config.toml
head_dim = 32
norm_place = "pre"
init_std_down = 0.0
weight_decay = 0.2
max_seq_len = 1024
Each number is 128 + 32 x the weight over the matrix's rms, rounded and kept within 0 to 255. Layers, rows and columns count from 0. Numbers have three digits each.

# v: layer 14 attention value, 160x160, rms 0.0828, rows 63-95, columns 0-79
# o: layer 14 attention output (transposed), 160x160, rms 0.0948, rows 63-95, columns 0-79
# q: layer 14 attention query, 160x160, rms 0.071, rows 64-112, columns 0-79
# k: layer 14 attention key, 160x160, rms 0.0663, rows 64-111, columns 0-79
v63:091110146141212099182161139088117073174142076084212132069080201165132228123094161143019154038128043097103126135078158125103094112094032112106147153111138174104017155115156104108122121182168153122125092086045061143180082160245109152117120156
o63:109218206123156086085177149169147110110094123135138246104125015109191160120149152138094117181012110117133044144152129145095169164113097091124177143149227105108142072131092067118146055133157104125169184150167188204041085114050075206130210055
q64:149150082192102186149099141074139142111102097093167096144127146150111170122143102105140057076120062180088108066125187081102170099101136139128166111106216127116116150185136108185120130146196062107133078167167143104120102159182147138067069125
k64:149097105140107199127124183149169144084108107092106103098133179136166172160134118111080056087119112146152119086178200125099143082086107136140197105057198109060141134134112088170172076157151119075122108134177157090107146069139125099115052139
q65:144146090177145136090117073106040127190165149104049169146110161130124151097094170168109123158161086108147134081172148163110109074103112148151092137120144207139118083145115152118208160145141141174160136115145163177137092099080127133156052139
k65:135112095121053121102056163174087125156146156051080135110131143128129160128104136138069190133096130136171153120151112159125139121124078114139128141144143144175139083099151112121246163192142107111142163125130140184172081051089140104142067120
q66:092125113123100184100139124129115100151112113141093127172125165127162125132120147116055119090088119135122094168204128107106152101103156141076139173168180143130106111129131099120107139128119094103108129101212100088152135135160175188149130103
k66:087102102148132182145169066121118122166129102189040123092148172154147141137106165119093080065120111055184130134159122134131118112158175153137108206082174171114088132120111143122116164072066136138129123175188129092139115154144151167185099123
q67:083135110104117076104176181138137145136117116033190084149088126138097172154140148156105081157120168145144163110099172104093174158159129124082075172132114076181107143182186123138186079098111126151090133132207082092115095104166076147137131132
k67:093133160142121075163189175111153140137098063071140081133099105103111145177208194125062037126089174135125179083139130125124158073172106118107079188099112079148139145185172098135162107094105145161123127120163073115120110070170114141145069122
q68:128122146096188098079111094136137204194105121114127128120134124123141165157140137166135175135150094111112165034127099159183116154143064168124128102171135140170143106101188166191189141095118134133125095086106096085079120078078119146128173162
k68:130132128095211128062111186153133232186115157069148144179107111169157179154180128145111198152113095119119128112121077139078132178131119126095100137151113176170110057080188113174176092184134153078099165107147111094149108089090101108108171177
q69:082155137108173144134156128143133092118179141177110153100127122139105110097151138094077158173056110153178143134115129138119135097140098091179118163128140134163072120079119168078098121087128129142160170123138141148149152154152138146191150108
k69:110120159069147152124111159158129089106134139154087105126105100152077093081081130141092221204065117110156128105108157099132098108123117079129125159117120134155083133123122109073103110082171098120117145086160145148131160130141118100148173104
q70:111159120220085090062142179128214070151125110118124132148117068075102114146086107058054055079166171119179115230121178168139140132130162195208098113118151103149104113147135100196145131140095069098099141151148126141071101193151139156092115143
k70:091148116185075106137155211112178112148128079160162096126135128133122148123129172067044073080090170118184080133157161105167197109173122162166160115093124070089167122168132073147133162179096145125099124154122153150132131120143187168130079147
q71:128121122168096203110192130089162116097111150143075145151105135131111102116112109121131137128110129118149104164149126120173140114088123105123243153090147178096064111085134101125149137107143099189142178104137123091110155145136136098115140118
k71:126116084142172143133202112110135082118148145173127139090109131153125068109178041136091108097137141071146114165145134194163140087125160137172155169105107127125040095120113160092198145156124140198107163161114132114117144207141159141168058084
q72:192136134145096190154105092115131098086115065135148146164140197134090121115129110083141070062088088151073090238164121128170148130078083112089187044134108106103171106125108124082125088162141141115124152184085123103135111106134146157065103161
k72:163113107124113205136118069122132160137128083154166122142154179114085085129078110110132111077130118117127096174149136101171121157093104127136111046120062139108147127111098159053127059115114152114118150168089142146136148124102115105105150167
q73:148111140111120107113103168161179139139104186140157179135123110135160126202141129179044186174129138096147133193197117131066140121200136160125110137157122143093112108114149133177108176173097133124125099124118091169092107115152129159218112130
k73:115090120166092079140114103171176153139112127162138189145145132121126124220135135174122169168142138080158131145181112162134174161209123180109124147147130120129153114100127159142083169109066136149133088164136117157115098159134142171163080129
q74:109109142091172113117102121159148169101170141092161165144101152107068201135114145141134148160106136152141090137097093135135124106180100124129139129117117109158153139132161164178145150150146123161136065166109124166139124134119063133198110125
k74:133099135038112117093027175213141187143103116068168104126114141110101144137076122154163230200098187141140125133140108103115109155175063134134125106140122065167150143134180094145148128123149134081070106094118083162132162053117062101143119130
q75:116091162085054092193131136157148167106131086093196112137103109094142157195139159122173145123130162136130110105088092121113170114123137128068175180075140111143171166189161047103062136141117100162125078137167101114134135151164046154125141072
k75:131094161124122093140148149163088149152076098104155122054092142077109116178151148098183109125164213102091109117113143150108086095165132104116124115078120077114145157163155091112110155094095155129119094140135086102092110134152115125145127096
q76:137080118154105126083153163141151110101126135123087111126122166134107113169131128158113159110153197102141100155127104140142153079147171188128127146106168101102141127141185116194139109166147027149063062142184149083148134148152086145150104148
k76:107090120174142120118191132104114136122104093169091144117106133137120180160155153116113161127172153089175142181133122167107154105194154174133100142115162081090122165180163195200096190167087108143077086156159127092137123142142107182174098085
q77:175101129136110150147126083164136126111097152160126115135174152108163122151090126133162154129141109091176127139166107146199141202112149161127145100106108078119123120122133121115133145143091082140137080160139134098149112107129170137141076155
k77:175129135176151179133144072144114130093175164146122158130143154110116090138128139150143145079172157125153112124130100153134137156109132145139103107137132134124123087136116158117107161146090116163144102157112146130131073180084131220158156164
q78:162128133242174125100147141137164094099158176118092100156088125083095132082120132100076095146091147145131148166085124140144148088157142139163073090090096118068117159155102173201152148129100156149127101115093110155117119098092156041112081162
k78:152124111182132107103144083123198089119172144100109137154136112077119157101114088099106094133062141170147143177070096144144175063064119160140083080139113133149124124129089162163115103127111117193088130118133092149118156166129122097109106146
q79:102128103146125102166124092137187040099151162161123145125154088095111132168102166125119083157111152097146148141094187156096129078172169159169088168079147127126115170138096106167069140135125146116157114165125118141112119159147113104138082093
k79:080103144140074140130092123138199065118146112132116169118131121095098152145085123142144090200114156121128117112111176139123144105130116119142108107117138131100112177102084129134094064129148094150111095114131181152155134128120097093124129088
q80:122096112172134069165091202109142131103093155077191076144125097141140133155175110102160137124130152158120150131139139119141092163148132164100140123146127148113131137126136129150103125149117132100052146152119137175085144132136107107104146120
k80:127119118195151122171156078084128110126114119128171161120121110131171133161198134098161066068151152157114154120156149146134150145140144138120164149130151137119147125123151136171097103152110151168122103159117127121067080191156140162119101096
q81:122136127122133104110117102102097136147129114160156171139123130144100124162163151163067188166060067069161164171196109144141130132126067130142109111141105156197110084105127182058149141119101172110143190107130114179102132094135160184172106134
k81:129087114145133132119137072102141143144138145136156187099134127138065066151112153187089161129098137098121115118120096183155121142165116091121094169129093162172083074077141157059164058113121172175129133145137136186105048182141129147147148154
q82:152149140143143115125094196141161214127165135135164074120148086101152105131161100099151181142143096169180123047064086137173111180139096140141137147089163156089105157097146152125120194139083095142105121130133146163108146144130140102156180136
k82:154152127154196105140166161135097162117125160112119129144092069141169120161180102093122148102147146139115126113108121158132123116108161122137158154129159147121110108126127096167129181151091120166142129127136103118066107195143176136152149120
q83:171073160168115116182097028163091090125120082114118136127132134115152130087093145073122173112141161103157116156133070179164107158109146157139109119094096106152138147138111115111102150136112114151145105201113164152145127129125097152136104108
k83:171117140161120172133105053153105109170111136105146123115130160075123102091070142098152171107142191152159088130094092132112109124133123138155130064092103129137159115167152091112120143155138161136098098142097135167139089153116102151128166122
q84:123082140146113087147082151141108074113079130093102096106100087157175147091123121155089181137171190137080164068143117139086105056161192130102087148136138124093117170152147112163103108114140151140132123158118152109123152123166083102121131106
k84:118127139177142098152117084113132066139079126160129153137108108129182177121164142146160125133169146165136166116132122149055144079133164153136121129127146152076147158136169160224067122154138160137154092142119130116126111149150108160098086103
q85:081120120075099137117143138154103086074119059107167094135102154151112103074147117153126109102106177148146095135121129120168171144080150097091133152147105061177119114146132112111121081068212100121118131062177153084154139128144102150081133105
k85:065140172087157135110160093099040092087092063143137063097132120152094105050136151163141114090116134117104130153100138100149136118115176088135080144112088057107100171138115147147071135061146135132078130092159139077149163125163111141162115088
q86:081125120156123114108122116097085070201142118126036123149136118108171087105110130067152091104193145159161145122131139169154073164096123094093102126158122191131148133097109125067175121114117124124140179136170139148156148118119180086080138134
k86:104183110180102139197136109036094057158170123137089136138111119127142107059155139132102058056168158140180156121127100122150138120124135113129129147147131178179151124124147146117161166162132124155167142145127136152172105141089188150131142117
q87:134078148129170186134134034120077082158136203151082191147144197164112091099120133152013222173114133097166104147201088115105133135174136119166082166135087142178113111080097127129123183087131148149154105113150076161158196139100152147208142131
k87:124059148143119140103157006141127093132133188139082177121150198116106133086074139169107208197092127115153089120126088153112115139183131154134047147133124117176116110113154147103139159090148144163101089129168095187125181169128089145161142105
q88:157093139107213139133085089141087072080135169126109141135114140153087123096169129145056185153040122083130120160200120086147117123146136138092107153157095106146088105090067159115140140131137119136105160129108153166132127112165147127177136123
k88:135079125135200155128119000113103076130156148156132147135123133111118104113125140167138145119099097106153141132114118128116119131124157126127080171134108142144088117085101159164122081138125141152077113144128132153085088184166101140168117071
q89:119129098125113148145132123176155114099135103129144106135136136121132129105119115084169114115123124168231147098104126145199127189121143122145153119102133099129128178143135132140129133101146081144167093154179170146152137112134151130130073105
k89:138146133107134202121136125137124063089128119105118100101116106131108081088143114177154139103135189148193111094119143132129122092072127147150136116121144095137119115132153127140110145119148100180143109100138127125130110142107112163149129141
q90:094096122124194087100087143127151081096146149106123092162108057105103131102168126100127120121060147117111141146124164111135128112129161119081101162148135139187108136103065138158137146115132127107093130110174129158137155122154146095108148108
k90:073114122155182133144135000089112072144159085138122155128125103087126129094157151137172055080086125119141151110115147127115139131117150103103089164139156135159095157104100162199094061134113157146079135107149145115085107185180107150146121055
q91:163170099151137126123156123128170119096152143163137116145129111143091128128086125143093117153151122138186096098105142119099152131158105111193107130135141084137086153120114146146148138127139088148154116153114121126122132179122153113162105130
k91:163107143115118135109122181141187120078150142133102092128115109141088152141076112154061149171133131139144080087109162107117146078118089117145121124096141082110113141129120109135142127139151111158112136100131126152143158116116129099146106160
q92:115118137127152061148102197117123186141126175032215047165089150130112117145202111112184106106122121160159157140102120072190095250168142146079117088144080099135203133186114145155146120110112133085064094092107100229136126081113138082115157151
k92:141141124165165095146174056074113127144148119073182135141125115114137112130194144109180063057124158151117139131130113126164115160124133143090108125136149088165171115152140129162135116124114145163114110149136094134082113160148123173130125122
q93:073147159175109109065140208107191155159146121091121101152068123106157115100134122156093094127148136184134158143108105140163165096130124089136147129077148154134146092116158142187154173091109152144170132072124081177111152086085130108126148178
k93:103153127177143017106227136130148101154120107088136159127101112111134138126146099143103082098130167101136166161160123200170165109153153152147107112115169107165126111115159153160134185103122178164153138123113088154097127163116129133170092157
q94:137129117196076158173167115085101064091150158160062119135134117143145105099091147158107132173144136127097142060121143125067129032110168065136126187055143185082085168131089105080095133106140167181182175126131118117166182154127125073130096094
k94:135104143166095105152159098115132031092139156147047157081104099120134142131101078135119098163161141136104138111110158182089116032073172096156097140112139168104068163118087178117128111097165110209179126117132136155131150187136125105120089088
q95:137117161180096143125096156116081134114114140119129088139101131131157111107138127168043189130124141142088122117192108123093152061132166121092109189124129156107122095139089114119111145127142138146116093111118127131123156139150143116147125131
k95:129105162197146067135162027118045102135100160163089147118110110117143163147139154111114121076148124133107141140172135176100125083129189112138081165106128144093100116115110175198082159118085162145160114171122118100070102200162159166164061104
v64:085118052137214141108137110132094159112102055127131116178055155177095112062156133158123117104156129121128104159181187069243162120084196077203134146167156138155220133178154121127157151033125168161100108112120098118141160094097137133159119143
o64:164113162197163144134130153111143057160140146142152138089143064099140147156122119122109178199170222099123091144151108205064148111227085197090094132090110119117079131119155118141083124168118156127149032121173124139125174187164106178128147069
v65:028090103131145114114139135131133132176166131153171112171111157221105134078123089156084136103145171132137122143142134110126125113121198113164126140205136135124117134122192101167130097114141172116072129145115152134143144128149096140152193146
o65:202156177147163187146118117077134148109118151105102150106133109111113126160106164127180147159121130102110090118098159133138204155147144131134124105079085125108102137116098105133128163134128102143136103118153085175159113151101134135123041085
v66:076132137180109134170160119129138129132136104152165114093154093160146133145157121123105125165141062116137142096086097120075144104150172175166076130064120097125069142102115105178123136108132183136103136147047128102115079169089106066101122158
o66:123113079108104139067099133096093125122097109091091187138114161117104128170106162172172093106129134144167137122107139106154106185121118114104154114197178124112155098149115163095168136141140082150160165147174141219151152083100174193169116102
v67:228155063182079115129119128087092139072148162101092130072152159119140148120114162137186123148126085085118117118154156121201106246117089177089121142034083160153073080151090142153112142128141128099164149100153098128127180165160142161151105138
o67:061146141015140082144144180211130143165119116172158131102120130126111112078144073111145107072076168125093159138087114141108048011083098126126190124155181109124198220103117098084116120135098112149174108108064130114154113088120121122105146142
v68:120114089116170129071149124141090147119121069114114121187073158197116106077148126124141117122137180149123116180181157089196131135089161069134149105218150109144233116145185124132168110050118129133099124106147122128134166108121149171183158129
o68:153116175205164146141104142123155084133151141146143111107147050073136135149118108116084197192157166105119109154143141214086172099199100140133118142055064153106081124135125116141084143172120156130150068155147112115113167193167121104115110067
v69:136148163133160135121145094104126135078144118107094135132102116103114103127133138156124134090123103158128102102094136155159143149148135142063149136140141129122170124143095134139165162128143132166099131144134141158144141131095116145125122112
o69:095117128132112081137141170141152127160151116151166129131149102107109128145130154131103094152159154125093120072167131099129113046110102135151080146087144131105118155129143101129069113104150150131184115084130129084126126117159136151118156160
v70:232145185125154127101155120151132135091129128101094168155126101077141142160132144109130131143116147199119113138146098174127131158129030119042144130128115135157154118121134156045171148172124054121145133135148113149153124101115149128146134089
o70:117122092124108064125104140165177101103156154122147088123133124118114145119160111129064157109157133118096149153183138108096091041128158148130115147121124119087166118110153095163100130134130166148115142127090156032066125116188075084131174191
v71:164127099188076121120131117139082129105143116131148123115137147139137204109149136107159116153082107131117114145167157070239111186088124142131147111063115132167125106127132137143114140081106139125131155137132121123107146159117125169104130142
o71:108125114077153077104108186139130123148138132097133141114132077097109130148139094141110118099137144108153176170097164169058109092146075136088157118137162146078162172083141121114162108131110133131173127132127128123160158089120173128188086107
v72:170116109167115149155159106149113136141155101155126122158100154146124146147166075091177130129081087166118093120120140116168133121126112110118158114097127093184176120079088111125145144053133176122083124116093181080080158134058100091081155132
o72:098079119121136104086077154130138069120114134067155154108109105081076121194094157164115126170171170087168191133101136161060131135162099121115117121166154141111113136202175188101157135121120125169159158166219139150132118112187200171225087105
v73:179120135146125135083120110142104127114113088116123150153151155159146119111148131134158110151083151174129107154157180129183107145117117071067166089136143076142214101147136143115181121105138104152154181119101105177131170145170143181164139131
o73:122133169139132100117133202134171140132167139156175096118134056071105121157130090118068148146195163103105118181163124168107129084148074156144132136057101167101112156104153100109059118155123177140140124134134145063108153109153159071135139134
v74:137146184154177142130175096136081162115155070125118135141092131172090125111176091083167111130137099171134110114126126107130119124127141144122126115146139084155242131121131127160184145108124136172105107138098159123148152154085119128126166113
o74:097089124180099111091111139118156075156139143135140127113132083046146110191109187180094135172177185105153129129145132162095160072196105111145097154099147172114107140156164126101110136102133154185173108130177134117107125151169158128143109107
v75:128123100178111095112120125095126121113155151135135122136171210149127130077124130187094141106164107111114100115152204129157132178112160136099120152120122148122093106174124140186137115131182163125106171125132076152157166149150119158149105143
o75:137140182073154131126145184146119178184116127165189126089116079126090130113141120087189116105046195118082128148101107126170109104120074138145162117050101091113130184069111062067105149149069114133187086097093121154164118093137134153105120122
v76:087138154112170141114169103124103142152114135170115145127118188117130065127122150176147140107148159119129105103109113128095109149185158085108107139225136122100126132119122135164175127123146113161079117113121134110121121147123165101175102102
o76:158135118188116154151137177135129068129130142146137109103146122174145078123146101145136138176142131129119108134176125139164176119108149117199132117078058138141093113131116103078128156137131145120144098125087146162151136145149108122111174147
v77:153111111153090103130157154121142134110082112116097135075166110140190082126119151127141131178107110123140125144144084112111132167176080141132100100085109102129076099098118136119124157109170073092149213123075075135155136138130171105138095156
o77:114157104086120117121122108148133105075133093139142139129096115106061177111170098131130134113122154139079115175127156146155068136056137125085163120142143107118219105123061128096113111168118146115158157133111193162115136067147107113147165121
v78:148094121139083133144127109103153099121168172141151124112156128073128155135118118169157142048127109133108113092093171184073131098122121101041128145113121157117105149127082134120110141196139163144118169128145125132108121147183101121092095114
o78:113149148091112103118140170147121189186121127130165129123131152153102094117122133097141092105096128130119154096113114060181110174069122129175138126117144088137108127123150142127125134081105122107130139100119159138145118076102146138134141179
v79:132082137098097135146129131114181121155142149144122121108151113094151120124118121163154150069112112143108138094077111168093142095188127095075136101132108124115095137097095113135079152158155152130082146112127131132102135131140117101096105135
o79:122167144122120127148142115125112138114114100117144144152113149148052121162096143092150095134108123117111119076119143096191122211012115127158122152119142078141121122175103166104163121094134127104127176111134174155162103082122128152161121137
v80:146117160097147139096122118175126129154085088140110125146120125146143106146157111110146103164122178173134123156139118107121115065108128060178130064170152056114225126100175147125138123091112100155128110097093135152106104130137155143160147112
o80:128109134212119140125128164104127094094138112117139105137120105092146110150124113154075170159171123104135140156182169185102171191179116106103143165101071172137085093149139130120125110163138167115107144184163124084111184137156153079134145108
v81:120150126176166130122115131127100159121159118135167131138111136193110175100137126093107110139079097158129126145148139104187094164097149159112168138109123137180132134147162103141141129108110149118153125155153133131165156114159106160134172142
o81:138138128120134099114123116123156115147158164095099129116141078055103134164111169125115150110186166123135114143098112150106157036183086156113093100110156151094131187110117113148127152125119132177125130119131099134116110147100148155147061112
v82:114097110080147123120069137159119123161134120128127111174115116151124130110147082125095119156184184130104132147161152101131130036086146078218111126146132115091204126142190131139098096132128147146112107122121137154136107121105121154136148137
o82:163099164178140169123149105088108145124092104123147134122125140131170149131121145132138168148084115090160155147124153168092176235184142122107141157120091120146071099123129121124142115130112129096106103149159102089118161162151136100118122061
v83:184129092103167145134104123151126148112097103136112128145062157136094106155145101122088121148073135157136109137155161128196138091088108108143169165137151113150229110142117105058165160080133092166135093122140122139143147093114139132134128121
o83:106122167159158122151141139146165084134160132119162108135145090102122138165124136125114153150221159116099117145167106147080126113197119165107086108119111150141119142160169121155066092135130176135091128132165127068057129138186125127122169135
v84:133169152107181133156115110128156116111104149130135150115115109092099135143133139120100099080126108133143163134112142148153133130119098186100153144128160160145134168212111128081164157180116065148142083162210079158163094107119123147125119102
o84:123144124173116083141131114121132143177179154125113084152124139143160146124108155107080165091147108164125091099135059102134121059143148173155067142113149153133121106067132123174114095070133155145108130105084150053059103126150104117091151171
v85:140134068154130118106084148128119139122087126128140141093155134174161120133143166139098123154086136128105150149147125134135106124136124118142141112106099126142093127137147122084124128143126119119170163145120051139143106109145155150139117160
o85:173129160140121116117148117172144108125114128127157120164112104091116172151117089119131164097179133159135086190124126171151113154122108164082131117120127097116146133119122124141129134166077147118091153127099171138123145121114107105130133105
v86:161115209108180116115163125109155148105133127078094151138108140146123114078109164119141115111173135149153131148156125130175118189143088149061168142152131144151139133223127153121190146151138082122154133160188080167182137117097137171188130093
o86:107177122167117090132109081128126106135171152184128083109127095112111130096139132092080180120096144134076108107125097139134159000120154169185094140071132164131128149064130086136059114103122164146163065104101145036085121167202056095055135151
v87:188107134114163151130138103144123161119130135148109112146089161082120058172169109134115139171098108135102093085111169160123142037137139085144119138108130104124215117080097111091162158082155150187084093109089145102108099121073133093126114134
o87:103078097142110146109119182146141047146108093103196149120134115109113140204108137157154109154205204121137139120200129127098121203158099117107146155162120108147098134225197137104097136121111165126120166123181136123112166124193147159169201119
v88:065126090082137096137115141155152112174110129150099126152108090140157104134159063129112103091132197138125146138110125126149153094169148114205130066178162075104154135105139133165116117119158112098030105117142156175110142113116102136144169131
o88:173116182172178175175146104070129129083127092093137131134102158122103161133090164150113182179106105094105086097130148139099141226104128093104106170094064145107123071111075124096154112134168130121155141125125115101169099108140148110154094099
v89:127076072127082110144112156136146079142129121174174109153139149130143190122113103150085149090133173126112133144168178113148155093108110098147161115093129144135064130089165112110057125118150127080095138114154112139110127114139116148108133162
o89:160162167096165132140126089095123195142129138059109135110090113155078136108121112085178138109050103110105158129083142129103133251112127127099113115145097113112160093134078143126176113126088126088103159138120137130131112104143152121151066075
v90:188112138164128116154128125181113140156159074117137114177121134216154165101155075084125118180111134180147092156171142098171154131106081081139129099090157069191185112079111143155187113053140170098103127113086201116150159149021105145124187145
o90:117115116114162097078107149069150133060132152095129156079104124044073129170145129157109144153136146061105174154078142177058129095187099139080140139133129173080127134140158124092089134148123121176188123168217082108088124109248209128189077064
v91:118103072076104132121106140150118104156105139169092114172125143126135123122101104145142146136163171105116117144158138088151154099129144061222124120161134100090143102101159149154082110090144142109080101058106170117095148126114148111128102122
o91:140110157127160174159140138109101139097108088116141124093116158173142118090149089126155143177062114081129160148137166157106141225124124113112155122135057136165109112147102130093177106159141104084124106164156106127161145139149127113149141117
v92:161137120129200133146123112130139141100163111118135120190090141143095102119168119099070099190157102146117105112137211145143163052107121099155114139099173110141215148152115131131216121110149143162118103128121124146177121120041104150153151124
o92:127092143147120126093116138117143136168122131124159136091121132061130159168116143150116168143137201116133134106146072132086140119214080152116126174140129149134101126162187097109046159096099151151150098112182110071049131138225155126113152110
v93:055125118170134115120139127109100154128147110123152120150123133224139112075104145154150144137161129121121117111136114109102131125146188095146076135143120119107119141134146126176135130126145191124113149148071112120165119143126107110155123148
o93:158126147108131158108140122092125115117104106141114156102147111098101130129155142143136122148121153109126090138108147124167149153106143145120137123115115107110116122123110095096114146146119099139156089107163142213162157147108139163116121096
v94:091129105123090119100119153141135102157071130145140136095160126128166147144133124105122109146116162133144162166140117107097116115115112123144131094135145108133071139127159131136110103139100105105165159149114104127113113133172160132139122139
o94:166145140175124150125120110120107147090129140114114089160122120146143116106124108121119177099137059154154119199117123156163130195143146111113150096137098156128148065093097155126157141165105135081081159172120144149141141133084145099126112126
v95:013119105140163133120171127117095153180115079144130121117082169199107108085119112128158114112188166104146116137150099078108122143136200107196093142207126098106147128103174128200135099077123162123072097117091166106118133146129137108177149124
o95:171131160175137187132130113108118084105115138156101137113132108131157075127130135168151162187133127107134103147109160170133196152171158100148135108117088154134101110146103127092145143159146117129157076143145104190159151181123127126100108084
q96:139101161139084096110115130166078154172149168145102130140122134099106134183110143136117159153103139093129144176122131067141142133115111179156172108129138151140141128186119114096132138148140142162136124173143081125090096120127153128204152158
k96:092114092144078105161166143220114175128153175110176099133101152150159075124165099110117175119145115095167159088156117094129119151174132184129181104145106186174141166165122183111141126141086112110107121142086094151105142101129171109176101151
q97:151132134061165161160143132194085153179141179167114117151124146158109115125114163131108178118085084117146142092130148105139133130121121173093146156135123151109108098122142100152135118124115147208120073123158074055103120115108143119178182166
k97:101123108141112153162166129159169141136109181122134129095129151144118104130099128122102158119093077084145083085107099137142093142144111144125146119138100155129110136096161110132142183112110106124114122112166122075122141067157143129140119186
q98:166087126168122109183132023140116058110083148127084154147177163152109163094056143100127154083132171139157090130136086176116103039101133121108090118136103144094122112135140025105145176151068122152144099142142105133165117118142152131153135137
k98:146121144139141121165137036139145071108100097126097168119170099127114092112058120095065154087113115105153074116136078174136130093104106118139102086120122137130174143141149069161140160141151132126135119163137093120127135139121122141108146185
q99:148131133120122140134136076148116098119126110167117136118138115124105136140073126121114127102119124140141104163111140113095140087104122137163140131098154129116124142136121124145135138129136104158138123150145114130111151141135144153177137116
k99:108118099118114118192105153172084195089171093161135078144107135128145125125161127146119131139163101106167131046129143078127129136153165140146144101150100151139115192140107174128148098151102124096146093155115125136132156080095155113101120143
q100:159124098094133161135146107082136105111095102104152115118160133184118145096136145096152101105120140134112094110148161177108101106137137126094130152107083093120117099114165060165104126157110117108095126130140158103173136135169130124086171113
k100:164160149146162185123133094091136077098104102135119142115159121108097167140064134114156104096115115118091119156123103167141137094135103137146143131116135115140149108117167054157135115122177123144137129131178151068106150170141078157070139112
q101:175146097119151113136132083142109097151146130192118133145164112137097153159090150121098125125115090132169132132105148125097123065133083134177132113109097145116119134107112112111166127144107127128150152164152089118105121123118180129209149157
k101:124136140106120120203133086171134154114142120193094107152137106119151123160088142093099162126141094096187130078147096094133140135144137147134145103174115161105143165118113120135138147167122135087161109199092110082124150074109174110109120131
q102:096167141112100141138148148108136132123146102122106118119119137159135152084130133158100096155180134148123132080186123161118146123127138084104103126156119144136132109093110156126143118132125134131157147107108143119169145096113127111100086116
k102:159198124150154170063113144032195099183131143120063208046137082153065142102075116138076086109127152166142111191163131194112082110091104080175104117138148087074094065088131071109115161132116123099186219113152153092203124125157145122132172158
q103:115121112135146118116126173084138150122117150073120119127125147141144135097179131126150125150133129118108140110141099151155103182149147112077145113181105135133127122098134119125132102130120137081094149109120153107159113100123107084055118151
k103:147130175134151148063138099074172041163094126093112202096135111129092142129098111110138109104096152155088118247130116167129128114096076111113116154116165107129145052117123070142110139099176119151115179098161154112112105184162082137142159133
q104:163155139150159083120118147147102155141123149145146128161122043124115153106092137094144101113127095108089091131154163160082120101143094137140172123155148153106155107072118129160124109171128119119162169132107117061149175134174188118176198167
k104:100146139138137127134143178115140111140125196135130117160149081141109141128139073116164111145101084138083116163165146167113114100171125124101145112190138116124143120068110091130143122140155083063148140143124121063111085171146156129160144116
q105:102141119142166132128106202099124173138167128061193106134104136126176168097186112158101122174162137154112154095154129162172184195140135105116080184159120113144114098086135202155173126155134194110128206132091139162081078130088096104099113127
k105:133124124142145112015110121099155128163108152122149151124130159131122142109108141158156106153122149177093158170146145162126126114149137133135096185102123104137119094086112142097129135083134142156171169094122142131090113179115142110167108103
q106:186088087111159135128152087108111155123125145080163141134199191181164136137142120087142171141132140148123117073146106192138106147175147113075113143142079104128118112088225106147124155133051133112105117131130138116147141147104101140113169120
k106:176076145097170136114136041097171099110106133115116165126156164121128141147060127111164172088125146145093108157145091143134178153135104081096103152138122096131135082087162045131115165126148157177155154098126137097109139189147092160132122123
q107:096148122078146178108101204042195108166099101080127142073098092161115170115199118129154069131123145128068181174091116115158133169108133128107137152155134122162114116090077175152093056118167161114101204139134162118136093118146066096063115104
k107:118125124141124177099131190089131123125149081127155113081111113153104128128195134165157061156148107133121154133111162135143110109147095169147127147115137141139109126164087165141130066091135167158115140118135152123116117110106127093108113124
q108:073126096047142149044104144104126140123098091152104138061112099157079144167186111213116208181144085084141156142111075137142096146130150156105133157155177116154122155096095185167076103094147103129103147104087149102149185110166057099097095061
k108:130057140078152157089103190104124165124119103120144109121112155120105143179162154185149141220121133101127137113084156083159104156139126138125137113109142100122105117129130157148099068109134159145056141139109142129190151080126080123103114072
q109:121118115140136143172110148133119139097090112122170099093095108110142092154179115141183136085131138100112115136080133091139106114134096138116148108105127089117125166164120106148109132140145087114103052112136134159137123129179125126118145109
k109:119134126138107119125099127133112097124124149147116097182133176119143181127143136128154141131136124097078148135043127120121140104089178148110134138070137120171107164143127171128112112135119084128059059133144122168127135165144086147139139074
q110:119123123138141137132126147077143121126120126096120130114126132161133143086156135116145113150148146129112142111131111157145112156141141121089126124156102115136126111111133102130132117150118142103120148115119160106161116107134115093067126142
k110:149153152156138163077146105073178033151097132116103208085153091138097110117081128092122098117105137136118116225108122213125124094094093125127119139103167124128141071112132061146125140103179115152119172100169134100123104155141101161137153130
q111:108126136092081170126159098135086115148151071148067141093109096138134167116084138147122100085152159149082093160136150109087179085097143091148143146123157115117095123108137137143147128103142123160178146140143128104135148111123130143138089101
k111:117143100130101125164125180151110195121173087146122088121090121136153131121143131130110103110189117122161129073146144091121124124122129122161170109126136167124118150140119156108154126133117136104186113127137123110167154061086153099108145155
q112:159082123147147115122111071106128076137076167079118162120181148172132107099098136039154144100103152111136135143129070150138074128141150152102134077150129149115146124132167052115093153140109133109096113148127156102186159153156115135078148117